From a checkpoint of a small transformer trained on Wikipedia: a variant of Adam for these matrices, 8844 steps.
Each number is 128 + 24 x the weight over the matrix's rms, rounded and kept within 0 to 255. Layers, rows and columns count from 0. Numbers have three digits each.

# layer 4 MLP up, 1344x512, rms 0.028, rows 1267-1303, columns 128-255
110134133169151131147130128121120076132088148123110137125132119126110079072118096160112139130125121118100147100107144144143112136132122143129128169146137122148135169107140099108120123130156133124107127127141105143095146101131133122098108118144117116136125161140139132152117137140099129108093141094117115116132159123132101128132111143091092151140132153137096112134118173128156125128123
152161126128116124133126107118129139121156129135072102174141142115106144122112128083142132119145142077114128113132173099135154151134102144132126147117105153155144092125135126135143149141143099121090084097118119170113077130076140123105118086080107161116108136173150120117099143176152122139093124134137120134150159158159129136124080125194145097115157149182172092102114093106153137149088
176143112109132136153126125131094125136119121135140139117178104122136123119158141128124137125122148149127108134116098114100148111148115116133120122136115143119128136119118114122131134169125092119162124134143159115075125141170134138128150133124173137136110153122120136118092122116146122151094134128073112150129135174071129158142146118127131112111104149138090134157134151144146103114132
079117114070125144130126114132105135147132126112167097140107141110125100140091182158140103141117137152131137099101108123156153093093130123138167152122114145150110141102147148117137137067133127131142127116143164114110181132107182111105129126111110149138179155079125120109140066146088133147105078155114137118124118150144078156143142140094118151146168139112140136139098075107111152074083
104163111146116102168129123157111160124112138150141150108093109128128127137114093130114128128130130106127105066123124106138121134180172088141103141133118096122150127136110116116118119114152130121131116125124093128124111124143170155142151121072141146130099154121112142093152102126107124123130183118118134158094110132125144097101100118132129116114150162112110137158154155137120153132119
115153096144134101098128129136096159144118093154131098098140101129118105134166147079089164128146081085128176158170120140095149159128114154110124112161104131114156134165132157110105117141113128149109137120114160094164164107118112136167133077168132100112153119158152169111090116127134109105121186095176161106184163129132139147115148087126178132103159123148175129116156115093092140130121
109084163111119117098112126124145116159096109103136110120139096137158111103128105147167128113138146144081171142111130129166148141078157093105136124169145126102113111139133146169145137094124116124085130136116177118113153125172147143151124110132118130124175091104124142106100122171083101120142118160107093169142140113118150145127122134088124170164118150128118167139172090114111080147125
133146112119093117120099147169085153093114146089179142128120129142152153132097108140136111140076182141100147128119123097095084080104108142199121116123123132149115151112133133114113116138121107060088134117177126113126159116155106148123122141081135119141152151093160140132100121141106127122156100153140106132114113117129154161136136111108091151092110145152109136136170114145132113152147
108168116151135083137140162116139085114121117110135146159099098100104142102156099113109159132142126146117132120132101150121092132138149079133119125087101132123132129122125094089106093115138150110123129124115160184149104164093138077115150156141097132133176152132070161144148086181100132132117118113159141129122112112186132142124082136081137146118093142109148126125155155149139120126100
128162132060130117148091111114162092117126155120142107136112130134104154106141135185119128135099134116148134111181100111133138179126144128153116078145085101150125157113135132136149119132147092107151080167115146104126149091109125129124123145142141185116107110101128132139128116132067121159122117097111111133158137134142129125121117165101140126099145113086115134146172147108134114112112
092114087128125110131119098075127136134160075116143103084118113106176128137162159089107127136130143078132147122176138145112154086103154129138104147101116185132112090166147145149138099128139127136126137110184186122135131135087065145132154125143135111106112115123131124136099168136133104154120101175128164087155130153137147158132133115108109136178116110139150165142141077076110085173116
096112109111177121149138147146138143146084103159145115174144106172149142138141133137094154164094120145121124104147121169119144106162153144157133148168133146102127161118094111133128117137164148107159172145147103137115131124151104124148143129152178131110137138156161129148123146101137119121144113130128129168136127168118141087140128132136114129083119114129097119143137123101121138151110
109126085128140115130123141129103124145132147148142167151145127088110130112158094093086132113130125112127135153109131096150132133140110157118104173127143136152159143122095135152098089113153085146104137134123091142157084167108130132152146119133137129136148132116159158074111115166100139128154124129161108114155163159104140122091149140110110150116134117104146152126127120097119119100107
128140093127092128067164138158100154082157097090115101107138117161164085098132118146123097114135114134102083105156106130156119132169123107140133129181107111128097130140103151095147123116156089167119144110117081098123118123158149096123139112117110106119122130142127162139115146109169100123134131153146127097156134146081150115147145134136107193154077102126125108164125122115155180161122
127116155149130090113137108157121148096130143170155135139109100114142166140090123149160157139131140123132152137144121067137154149140118125157127102130086133097080128142140139130136141104161092172154081142110136152135099115160122129136116127139137113119091141097160180103118119114115128139125124107094133125102131119110122118150129115120158108095109126176183116128123110096119152113129
099165138111136124141083133165174132164156149123114076183157097111158112095136127137169146141103124155134146101080147155112149119120132137152115112119112138104127109150151153137145160091105142099141108105153166117116076119117128157118110117155095120142098141093134094104120112135122149103110133135097148118124094138128174111122146128137099102109093095112103162158082112130154113115093
077129099107099125131123132142133127140131127127107143135163101144150120112133084113107134138132170159143105132138070115142112120122097157182146130109148117148114124120154111118153102103099123140122068129134136155121132150105128126143155160125113154118143137136071117149112111113096136176115109106084182149097138150121162179138066131129149149111113097139136156112115140144088133155107
126115158147149123103117146165151137097135132142153110145137112061107170084155113122091117158131134111151154090135125111135128138150154131130125143124121157135098116099120118090177129121147122124133142116127103102139140179115113129166132163138132110145103170137115155154097131169161125117092106131119108158076121140100129073147126165089148143122123147118094142125124085099156136114135
128122125132123158130110153146125119132116131126177130161127099098137126126149111127122112131143143095075101147155105117125125139161112137108146141140123133147147127152094148120101138108110115152107140108123156124114135102170135147125155112118128096132160140097119137138158131159142110140163161147130097124128105086129110108123150135122089110083138119116124124128131103153124136136129
123120129129115084141143126101099120134114154133118084092144130111126115138120043125165110117100111139118142099131134123137110131165123123150108105133183124124146142107156122129088143094150181117125126124115143106137120102106132082154149122122135130117160143178150100121148141094127104115120129083131099132119108133097150126106098131129149123135187119147121108104145150102135102150133
148122118145127109110127099122114110094163120148138125102166146142100113160140124112142104123092115129134151160172134125102114128112152153047103142130100114167117108111125095136097154126138135119096113157123122102111093154128109156110135121134149122133130141210133114109140097125156141102133155131124123126051164138104098119118085144122116107138130106129069111127149169097144118128148
164140141076106181121142141120100139155171127138119137106159138139093130146135169187163139132139157166125126153103109132132134149134151132126110084096105132131062133156084129127129168156132098109085104110121141124120114131144137157156159145143138163140100154119107121123086108154126074137121166150121115168146184087093155077106124152151086105134124103123101149154099117146144129099154
115103152111094138125089122129102119132134105113101150109137195105094112093158138131113154132091129130083145140130158147109141120148149135112136153113106155122110121143102136123095130140080153118101143051136125120153151171096123103119140134126147094130142147119112117112129100152142154156102162123137127124089148135125130167114106129098114081161112103121099146101129115140121123111109
130116101126117097132163127132146115128162100134119148129135103146168169097111133160116120112127163180105112129161148107167100128155105112109155116114098110103111087115125142138106110150101121105133157157137138121152093094160127150117146123116095171088155147128110108140184106116141194148198094112143130148094093134112171110154112136110132151125136123107134155133146140131125136144125
078142172168149094122157115158116152145149137106105142087131130170145085123154142147130137104120153160104169149113145131119119123182126117146135130083151124147104132127140143115130162134143118101109105117160117152128109129086153137131111110082188100134133175120117136146128122140097196133138091123111151103142105151107134140122157120129167172142104128155121157081104131111092153138159
176117112114155095175095154125124100098121174132121120140131134128139110138096124116097128111104084162149145118098153162143100133159127112102114110107152093116093123064106129101134085077145135124177107123114089176111157103139164083100111139147127135161128091120107141139150156138075160136161143102090109145150124090155122112163114130140171117126129198121145084123145104159108149106118
099153124122097122166178142118130122097113157135131116130108142143099115126129118146113127096116146115117108157140115109160142151104087116119100103122149146130148124087156088091147124099138153147113118105107127121161146137131145112110139160141160120133100120154137101110124108175125147115127153095132131111178119154131129140143110157105118125119135141092133125138115113145148137119107
156177156103132139099114095153122157141096107140132114106109100110153122147105119111109183082135144141120109169104125151147138131145130142114110142115123119170084152091179105163123108142106159123130091131136080121112115139153142113155111145100141126081130147126150075177146091178112120118103136125116165160095128157114133122141120125149099118114129092119153127117125118153127120131124
102105171123139162141105135164167134084160128141109159152107121180194157110152137134151142079104128108123094104103119169150110085143129151122132107131128146134121126126124100110124174081152111133122099112170073177123134156124116124131151120086122117143124148123159103148139163125168139119127125141133164119104147124089102166111118117109164125096065114164121121147141100161159139150111
157138139130131148122125093146109125135152120086130099151115165160133120110165146126132140174150134126163082156084129083070136155108127129170116128140114133189184132124099151122137105152135120121119158120159126152115121135084100110154136043175149128117127100157154129138148094077108102114088156150160128083092142142146136069118135084115147124115121125192136158126092102127106098132136
104142130139113141150102098085109141122074093116111132135121108107151176105119140115142116170124128101131104108120127111083137162153117139088146168157124161118144131129097093140139164125137151162140192110125189118118145133146113099156158136136126102156105109129093113133116097131103179141150129156135144127165102095136069110118089110084100121108137122121085132133122144065126079135128
107100107141101124103124100173128134151121146110154123089087126126135113106135148123095108140143134140151111147105163113114115097122081159144105111138132113134147079125124122113132136109103134163121114104110093125129104166126139105131131152141136129106142144119091113118137128145140158140153131136149195133139166130166114121093130148161113141146178133116140078130123141131137099156156
106109108143181135099171131122166158142135124166101147142150134132126130109115119133099115149146164091124095117152087151125126126122109121136116130081121102119115156128070102119121112111136161163098133144128068120129148144149144185158155145169139137144129129161111144150139138146104138103112115118140147149102133149129173103155108112131159148112104140117098127104166131125130167112140
120109110070113134168182154124078179121149150124117109125112145121137144128091160108127111122147144119140184114163133121161131122108118071104147152126169118116137119169132140112119133127147112123084138128132089126123144146157157141117108136142159088132104159145156136133144090127096125103119136078131160149125152160152136123101133140151111118112136099136123138124139162111146133117146
093188093100072077087122137192120170157159167165088094118116074107090124149177161108090089117123090106136129102077169105129113112112110136123121122091113164115141128120198154126117101165108127167092111139108189173143102165168105137110123096109111117096148111134125121085118111139187127149077086084107180128132153172143145136112142121155098163103108119111192183132097204100130160115073
149117146156145104123136141125112145126145126100154091157106106153132125110124143107109136157182168151138136092123078131115123145180107121124087148141122117150137115162106134129132125132118121109085137129090123138165153119104129135110116162146137141077147127073074113122092100129155145164109121100149115139162104115122164124140135143139127136133124133144125146121130162117114099128153
128109136113116138132125160154135124175156130141153115161121181138124128112125147132132155148137171111095139119109137143128087124135114096169139128149095141075148115148153127134143190109131133092143097101079171074173108113136107135156133129120164134133095113138121133068134095105178119088117165126113131121136109137119126147104121049123171162125144108176131099089112152074144138104138
# layer 4 MLP down (transposed), 1344x512, rms 0.0252, rows 1267-1302, columns 128-255
141128100152154127124136136104138080097120141152129147124130157115145102116131097154106157137085130133155110126149110110139111120114127120083133115101106094109117111137118078082134148124069173125133174139108158088157158104132178140163122100124110099125161129155102098149119116140165127131097143116116150119139126127136105152112123142108096127098142095098124149125091125103127117119145
162138113123151111115172099108071135120124116097131093138119137076129172156158128127071115136134144117134162123182135097143150095116149149152135103137068125141173124117146127129164155117117141110093160152108146132080107112138131126111156154156137137124119172159133138135117112142139119108091143175149128124164134166143130152136095167157152110114115122142117075151116090134149114126143
098103143130147145102119131129134128121126123123112116123114143134116128132095150122154150114119136113169165133137154118172137103144149181091138153112147102116134137127139144093102140117085162132099116151129108137150122113116091110129113113106105113130145121160138140123178116142116118103132112127166089077187123084181120079118129115121112121154147109124141120141117136114100150163100
136177153142125088123162141136140134104140100119116107118135155149124090112144112125103129078137126127099157153138115129133119107082102147163171121100117115141127155139112125124091139186091096132106145152112131144121164134136143147151123148164087139134110084117144112128168123144146110090133134119100134136113102142135094162138135139146141092142109107139119143126117109097178166136127
136119138136188129132126123152167118116120178125150126127153129135146114147137135100146153122108074142079143133179163143148113109147136136142108140134118150140125137119102159152147127165108096118113113116107131157123116099108096080127114052114135106118100134051133107137094126134108131127147128105114120129077170138122151112134151181158148131135115098105166134112101147149143141101164
139093127131145128160150121110130131134168138120099136137117140132136120143167106146143139066154128114149156129118174162160146066117154106105145079097129108123099127127138153119155121172125125128151125112141079084098047153137170143093150166120116131131090135143101136168122113094155136163105119189113125101072136148109121097132137163151131110127148110115106098146114160162159140125147
137149109146140145172161142141125116093170149156120124128097149098121140130129123093097121120127104108154087122146127110098112113162114161122115128074122119165143109120125097103104113140132149152169150134164072132154139122096122120100146156100114125147099141175148123154135143080166128129120138092138168083114125170119101121140149122170136119082146089115140106123092152115146174093121
137114136134162145119130111102132134164112108182091108105133108104119111118156160121136114129161087109142117139135144189151159149114136129082138129115141152117147112121137119137133130153138134144193104149093154158140110100103125108096138115161151152123100119128083128161141135118116137141106125146072133123146139117115111089129140131143162122172143126128161135130100150095119155131109
135120107115131151128160128090128111121122085144112127081148127146106110127087122153114133117135130108103113131157142155147143150116103138154115100124114129136129145131089176171150163171145106117104181130150083076106146129134090158163101103147139138138127123141163114099094170117205104098144128161140106170103137149120129096122179139146117143152124120112118116107098104058114131137154
116103153113122127151143179149079137122104131094125143140119141154154106110064113117172099136107109141109126108069134147150111072118124112098126140117153166105169097105163133169129126096095125095124168109140125163164117128132151111101104107130143092123152106134115121081147126149155086092139122116133107139104133093114130164146123102156128140182145156153131112126091132158167153109145
140179092112120099102140161160131117161178137134106132158103125126156121123176138143125133138135150089099132123098144121140142181087138124096152114169087144102095092126132158137121151128126111114155110099111109127139153102143120077097143138143079086106111107111097096125128091106144157116121124140125099113149121140139081147114130140156133114149104103108178091140119153129169176108119
127087116157139129128098134126136096076126087129113101146114173151118136145088113102116125107076140131139154104137120125167126122131113193127171175145122157145150111144124107092123136084093161101143149107110085128150129131109114116080138134133162139122143143130093107112183137114108144142144133122102101152146104143103142137126120157125179137086192105116118100141116114134119167165160
139147090139116122131138127107122118173135125099136170106134067121133120148115143150131113101166094109113108105133154141097124122140118144160108144149134181121123127135118115134189138079113115182158142115138114118100183148109100133111136128135138130128143129135093128145120139133121094152130114160123101117193134156108149143138116104169161128125116141113117107126121074115142106114145
122098122142127125123137099158115137093145090080118093086118138148139097116130093128143142134164101123118156113123149132132119091154120109169147112145092145104108158162130161092128158120169094148136102144129119104129111167126163128161125146118106134091112107140121150109131132126187117126105127130144108103130125123081139101132134126133100178098100114130114120165107127114129118115146
108130130134116139120134143136126142159126093119118131102140131081127088110127169155151095107124143151130091099112125156142137111124130112125181129089154146112149122123120108128089098143119131105128195149158115134115138138145137141137073161181103140138154119164138118155124138169094163142122121152144162174139136133135147129133119148131116164125127081115118115133145122158127123136146
135095118115142107149160109122106127111101092127148183040104158138098174141119116115068097084129141114135095147159111129133105098125112137105142127132150106146114141110115124131100099182138106136083128131117068121149174155155112109119142113110138143139140119179116154136108156123148105123145116115145109120139149100104070127144147150118158134150176145155106119120160163123092153146178
125133154128164120155104113127090141084145136113139070183137178092127098094093148115119132158118126141141140133142126097122126116154154113123115100133120114117104098105115190112142128118104115138117124110094158146134111136114169131141141082136106113081106136180101130142134109120122119145130157124179136142078144107117138117135100094134110103088165129124098177127087126141139113078142
123125083128144135142120106138118147161120123109128102127118143180152105116121127140159144097123124144105115143125128130124130102099112115113116083164115115133138086118114131143074112139104140117126131120144134132104106101119118117123157082140120138116143119146150135123132160122109151151131135148118127094145112128139119161105142103144087136137130135102147126136136118165126118159090
143126125116132167124095124196099103114157152097189133153112092104114125132112095163188107131140105164104105119124144126129129130166130138121092129137136113136109123177141136192077177132125124124109115151125103132136133121156090138138127153150126122133166126129110138163120098139127124141128092132106106117121103113162097116129142113094113128137150116098108066125073099122097145158099
146118135149089149098180162157166127144099147161146202160160160166100099142117094161161159106183161114177120136143086127120176161152132151107141082128154122120152175113151168124131120141095082105139153152128109120171144127161164151152142090103133123148104179122167131091141149120131134141114150179112095136110160097170107134130186110141103138103126115139105170171113168149138154116153
110130112102088146172123135123114143108166125105128142107132120092097147182123155128115091130110115131160108151106122094152117144135141131162148124128105136102133119170127115140144174172111133136099151177133160112139113097101134139112128106175178105110087125124146137136114132115149124140143136123137136137109148118122089159115151089147147116099088145124108115094140129117159111136132
127137120158128089132118117142154149124117158119142111122096124093122125115130115100108104116138071111134140094125138135127118102104145071093149169157117101111189136133190081117148062113130148121156143120144111114109142103118134110103115100085110125144156115131156146147133155115120197104161083107121127105131105152167104157166121090097131123132137125159145094100152133106089129169119
125176145134159138104117140119167157127131104125112143116146164152136122154116116130149149124127148098113102131142135155094153108140149159144141129135145129181109103128120151161077121139085120136111083114128139113141137158148139098129156126104116085124153134107120144110182148156107112074111172116164123138102130168115093136098131156118129127126168129089129118122120121152135134100170
131151171122128158125109126121107125148084134104155123125123145121100096134163116115121127113122128096156138113087128170116170128135162153140114127150147130164127132120118108128128148128138153144125104103109105130107169145090136113116125149160178088148104115118171153089080150130127060136054190146128122120162153145157100151121102105132130108127133129149121112116109096118133112104142
137111126134093153138150144111117214133107109125110107127101133073159140065097119130140151159163112122162124089104124134104158150093165155123141202129126133140129120142129133097118098144100170097141131156119162126083149123089118127137149173137065120103096115141151170128114146206124090117062158147113136137150174126144090137133133184096050101108097143107149118174141164131118102147102
165068123097114110115123138109125153119102134143156105132110133101108122164121117133113107079110136108121097092138094122124096137165150119121098168111052164139116149089113132131112143109133127101144121183124136140094131136119102111135147136121079124123133111090140096096116087142114110166138094112134159134131114123119165104112087116143103159160113143117093098119124130123165119107114
114160151139140071104103152128148167098119140146131146095108119111108135136101143134117105135096150142160160139141160126101131099159132132149158127111103117120151134117134152131133134157126114108117124128127119098130161138159130138116135120128154153119122112101119149149129126117145119146062134147095130150084126060076125132144144105143105109108145107138154154120170131134098106127150
119103088136135114143164142113120125139162173142121099087162124143135125162150096123115103157112079102104108096114116173134146128139131175178133126112150160109153155084110115122138122145124137140132134120107106123100143128148140131116163120098116091115184146125127129111083172162114128086146090108173130154151158153145145149152164153134134142109129127108152063166109125127095102110147
107160099176192170099151118140129133161122168115172130146125133126124092134136108091120117154129087166118134093086118099096115148132116140158163132137128093120140145144161200100116125164106124138089122162123155094128108106156097112124150072136159157121123109118118115119170107149167168130139168119130152164157114098110096114105165118149155160115131121126147149107123156146124107126116
105107112118108108134122132116138140124123128177131146116133153122122138125102127098112119118133110114107146101197122196173128110150130118082140129092146146076097123118141122120094154105098133147138111134108155109146109154156152129109141166066105114108131135094115144118110152164135131126146093129096152177124118118127140191133164161141109122140143120131114107110151147101114137103096
132144113125170104096149138183137093152142121123154075110168117138109104169139147091111130108177110138118149131114119120178135138120179140183100102086150092126115126129162167124125113099153097116123093151120108124106103117132154150160120132107155163109086149096131162158146144110152112144120111117143127117114139138108145101111185117160143121160099121123126095153128123180066147141130
183128160129070162111100152129151105104134126164141132114155160113087142115152096169159163107142143146141158146109150137124109150133149123132094125083120122097133135133122137176087170137053146124114131137100155107152123112158144132161127143130108091095120064150137111117149137091122108142115129117152081116149149124129094142117131138137102121124133135137159135124125120139151102125136
129156096130120151121141117127105141109160123145140117138131108107115114101148149113167135079132109167132156138147127144149147114115145147120142136132128198126146114129200103133146141128107104114128087135148152144138159137161107121127116106124131135144129119083167113133114106158141099157102145162113094079138130144102111114125123120115086111098130124142166123167092109075151087150107
127122084102149131101097149125165107100160102135127108140103109142137096100111176096091119131132113147107123119124128116179112125097132152097160132131148140145123142116155157124114154134097145144124108115125093161141149155135139108116115094100143112134136133162143155077096172133152116123121155110118156105117119095118124146135143075139129105115111122120166142086092099132157157117082
099138106159122131169134118092109120127144071091147142102097125128128094141097110132155195107134125141152171146142115144122089130099156117122183137127164104130147123142111128129143133172082102127116107104159099099139142128136130133132128127109111114149110082117127106152146146155133064136100158182137101124165133107115093120164124093090156103120133161096126097105157108101137069118105
094133110100115119119141109109118110138130166115102173123121156125143154143111099144137148137093083155147137151136140109139117125099148150110167121113136098115099157095114133129141110138140135141165135128138109146087110138153156141143125074128135118170131115184181118136135142116135120113121151123067121097133146128122071130110149113112156134114141099127140101167137094121155169118109
# layer 4 MLP gate, 1344x512, rms 0.0286, rows 1268-1303, columns 128-255
127147167147128158112079146113179131123157124164102140115127116154123114122086134120126143101142115133119129116123138135138143167112133118120101115100142139150127105118135130142146151162133077101128090099149111151089115100112121171092110053100114141143130101163141114122099144143112130134135109120112090140119162138157138099126112105177136113165144157203148125100119093105132142139119
144143110133163128148131128130149129122132090153130128126132116153123140157142157128127144120103145127163159181150147104162134098142144159079124165132091122132170165127157164070122156132070164118102110139159111113131115092141089113130120125104140149137136121143145167122133129135149114099129115122129094060168110081155115110130100128129109135173139151096132113142119124151112134138037
123090089155090121138087134107129129161150118147129147118129133067105121114114139136148114135126168110134139140101133099096138113080107074114168180113121139126141105176100145145118124128114125120127152141135127084128133123119146143125145136122148121094107108124103155153097151115108097139127097144164106109096108165137136095109136107142140114157160123184137163136142128088102147134132
134135127136066115135143148061121130171134127123123091164160127118109127128126127164121125164137127123146099158085130083117139172127120135083137116160144108128132109132162147138113120123132137129158159151141154091098119141119139167157157128148132128108151131158099159130142119126171131153114106123106113159125106098129076160116128140128097145128163152125106120142133116069154116115111
123146110122110101110108132129117134144100114138157118123140128127107136117119138122113113173115104144105129132150090092115114168130088154141117184165124137121158137157108112140105146092115115118121128146115160161141198087111081135147105049138143136123172128101170140097137134127091114082134137077124136130187140125140143156135114072120143148121118121154142151123138097098129116139096
150114079142093137117121142138120136163109144129147143127092101113102119114126109126123093128126105104149204175121139073139140142084129146132127092129160131111140127148125124142106153163071133069079084128129168156131130123102097139154105127119130106103126080101122155128103165145134133127109130144125116116155122118124121107140173121127116132180118148100184111088105111121109128156123
153171125142134147103132128127078112157106138179112128114083152101134150135160153090148115119136106129146119151130100149086154099061141151138126128124134170124139081140149130150112132200122128114140105134128126169128111127132100147113124151117138147124125115079118133117095086107147126145129137152145085097153134115125143092112134134147129160161151110116124119133150169088123137133119
137151104154131079132077128149144080093084169130160116156102113120138141145142143084166134146128099109150153090085124117117111109113123130103138140119096134148155109122135093110158101096139121106142126158116129199149107145123169106115157122132124117126136167111127139119144131110094142136110148122149148114142068129150125189146121118125121143072175165127142106125137179181112161104128
134123133156117111132134161132085134138117161113140144137098125141131113129094148119172110146118141150144120104111128106098088106117106121098139129111149162114157114148186116154147120104131150089129138120113133166080111133162122127135108114136125095134157105129132091095139129098133098126113135112107093133111118116144136166119135108153151153162136175153122084120068134172141128131118
103098117148116139142111061094131108098116132111150110113151140096120159141121140084143124133094104123152133116144087147101109040117144120141072147097132109149129097094124133158172111128176133128121191156144132140106136136106087182132155103137160160140148134116167105160136184153127106171147110144129151128119113104130172131151117087097119160103155110167103177127145060090116068130142
124103138121102129123117127115125075098145124130093127118087182108092148135066129165147116099129119116115103158104129118161113137146113153140152114119105114147132124109162085111107165110104130149138122104115126100141104124132134126116117135115147161147161107097140123150158151127066116083152144090117125128106099111123149146116133135109166092109139127112130107089109121140141150150133
144111134154150114080164111141127108106146165173140138168145156126099160148120090104135144153100141114137138116112126141121108108116101110088150109127096086152138142118112127110122138156157161090113122149117132108156094124136154153106130123154125161129104138093165124108087111159125167127129112156136160123098137127139115117129133114123090099104107122136146157130152152123118110127121
127109157127147126186124125120145102156114149114125132124170136130103121135151127158153147146125139133139171123075129147098140130068138124165124134141099102148115146121137111146141149118131102101134139183122108139149142120111116181131109108132125162119132103131096107145150106129131123133154111110123158153108111150147134127117119139136120096073123127126106136133105164148121088133154
115130114153098111122113170153111151118137080143133134154164144088116098144144147150109108123155115115152134115120099134093168121081139108115180110095165136112144117128147131165145141107119104124142159126138110128132154133139106161143063121144103176083140118135132119147110065122080146117104142143109124136120137132105106159135116135147117082103125130131130120126121088148136105127142
087177070115091166113120115148144157141159132118137125144116114102115068146128158140136153109122116144131149098134121105130099098124144149133157068152130150141110133157156137126128107128113158116112144115160153128141114129091127132134104127144115110125130131139107090107118131128154115151114096119133136143147161121175122141129139157117098089093135138130145157134081115151153117131105
127119125129132181110095093092136114151091108146099116129159115152092122119132093168164143117151115132088136164110131156112127112154142139148090143149114125164136136117127092111130122117127179097119105138164125069130123111159147122143112143111169175119077124155126137131104132110141143138153084147132136094098143155141130083122114133128128139133132084132108127145149122115109114172136
184139151156111149107131110105140135122127148115181105104136139172116141119167126128101102113100089112114132114129155108115143135114086116141107127126098142129187105153111097126159113173094137102158124163128131077101096091095126154136107093109135123129153098150125160108088183144123169149157129143146136123118135134131121168127163093160137080144120114134171149117150096121102135153109
154133120134120163124145070137130128151140124120150110109137160158105118138110130151145129121083134119146182131125152114142172122085086115111100074121123088124133104129178140172144124142105140089142131136158097156121113114155102167098091131162174151138131117119137138153072135114108131128127093140091108128128148119116130154155112137122139112145124118147135109124112106098128139141104
154142125169151158119109083158149136123098150083156110115085125114098148084124086120127079158131054150078103092074107141140114111096134160128163151144120113125113098176124138148149108086192120143147111170106172158068101112142136112091100121125164167125148113123081118121179175134114160125137099106146136144150132104099128180117113121116079117090128149119130082164116142121115122109132
136115173169113102126115122112102078121109173118150103131133134112099142132167167136114142123145153148140133112122127124138124175094095137086130126114110122148165133132111103119136135119139119121126153115075122150117101120103093170102139130140137121110086120152111108121160070145170141120123151111144129147126120107130097091137101120080122067156128105134098121095138142114139128132155
154150100194138142117122124116086133156076130104121099143115127111128080131144127123120158123190084104080134118125130100126120104075165121120088186174106148115154152159154130102092091159111096091137137135160160116169124090117136101126126166083126117129085125135153144130121162139143132149150117150113127142163105126152125131140107140096089155095130134121131092131140099162143131172091
128130180119115160157135152136128100156148111144114160153153149152109136129158128119126109089133109137137128137114149145109157144113132110142155108138162143136159079153156146115105191102116140140111093090082089125129117149163127102095158103158147102143146138159126083110158127109115121094117157080131086121145106129132096105115125098127125102125145134140158085115108106125168141120138
115149149118119129100097148152139143151125123131133117139101117095124114107161167101121118115124121109150132121115173121111154115111110136146139099107151156148094079135153139168142142160117148130127139136134155106121117138063120142121138131129129131105075110123113138126082104132170106131109132136148141083149152151107133150102130141132133116161091123077089175108137136106089104111095
120164161112189091109152089158136078110182153148131135103134144189119125161146143134154102086091119167126133179148138134140108108128113113113146094093134110117116138098129141143108145111150090145143139128110127133164097172151148163106089125124191153133174166105149116121138091061110128137145105111113110139124106159088143142142129122148175155108101084149119132094109118109138164146144
117066119110113138106161118142131137116099107143135095114104170108130158156147126142154076109140158102099124088136106127118112129135155113152092163134078139141157131151127122144143186140133141096122110156102165112118123156138102146133129097130078144146144144105131090100101109124143102137123092107154148114115089131111135120142131115152089144133103089117082147132108150110208105125131
148126132152136106086136167113134117125113093130142149113125137158140091136133149118131108152123128129140183152105145152124094097139163127148136099172092103115101148155122155115134149161115108069155108138139128079094154128104132099142149122092166123108132095117113142131147138141109140156087108151093127129100103087097105164143135117173128108135144128128186155116157125174154096157130
140128144142124143104103125169166114162096084113098141111136122079137117134116180087110134114142150130155110150138125100129105129152151083113130129121148145165080150174141147151150157131131124143176089126132156088145145169104121137142126159169096145122099085152127088119139106126120139121138161149108145121103133136099104130136101115121132131155096125128123185132165095102126111104126
120098114076123162120094111119140140074133069151109119089125142169146130140157134141139103140149136131121069145103162127133120134114148144097167135150133128153140139151083165131123179124128131108159105100166181098130111146093133134147143144080080126123111103163094116120100143110103071149115063116108110103111110126168118137131130127121136092140116116160144139150160129097171112128119
085149132139123150134144106131135143151171110148127115145099121132112108139146155096137140118147111095081105154141117117101124131113129112120155111156147175134161087114122137142084115121078143174085135126125190100122110135124112129140103061104153149140144112133122116070109110150130131148149127168132178147140165115138154127083104107122140090137156139181157166095111165102121092166130
164121109141183115095160118159145102108126128153155087091181082128127145165131160115113131141173100115108127145144141113134163096103161115169141123119098088125112095125158162151125144131142058156119114171146116080114103124126111122136131112111121151102095156128102115113105144075129130174125143144113157083138142133092133098144169110139143125083152088144131126133144139101097120163149
127162138138134133134150150129116129127091092128127112115135139139140164127180130112127143147132140138135109082099121159117128122152074124132158132133108132132130184105108094142104103133135128109145133150114198174114147132146144109110127119168142180162151118097155131139099112153069086125107118144119121160131119147129138126130112122114114141100135120129114112159129143166137100125111
092090148125110134156142147126145117106095150121112136119138158117125118108097104146086138158109142083126101105113109143121111146179088085106125128111128063136134158111042148127096142134134123138141143149117110130118121127106156131120149146166115135124149109153093140118141134137101140130140098080120157180138125128157160149125121123135151152172120125104088144106145150159133195107111
135128128142110153143172147097067158157129143099117097121119156148110144131134125169147097141125149127148181123131173122091139101147115077121122130120133086108126152156125096109119124147143115116126141148148134074113090126152161153106137121161168132132081145125142126202142080112107155109125113114138125183114126152155098118114103143137095109124134105153088124137183151096120122117169
127158151092111095068113129161135131128154181167104103154146111120108157131165177117092063144130109096104109090094150119125157146146079133144095123118139129131119132113151140136134127115140131167128132138089172163120124141145126131116123095145122130129141152145132123098109122119145157127130088055117147146100144156151135128119111140135102158116113083120149166165093170124181160130129
153140129142126188109114140126166130149132090169131154111116107114129064131121131121144102113118112094114109170139130103144156122146099155170135165111135170109154122128171130095162155124100087101142115087156110109167169109073079083114112132109118095071104105140121115116158139154117130154154094152164141146130103106120135149139143107127120126147159131138133123117110147135132101146122
150106098097095142100118141112117085118118108121130094136129143151133168150164112128090129127133087107136111144146155080109154140087140122155139118170163145086154100165111142157153158137123107102143118086105146095128099110112111126103130085144101137129127119110117165117133097092109140117069148112117118134120144157149133121131165069133143138085183137170116084135111122087134103098099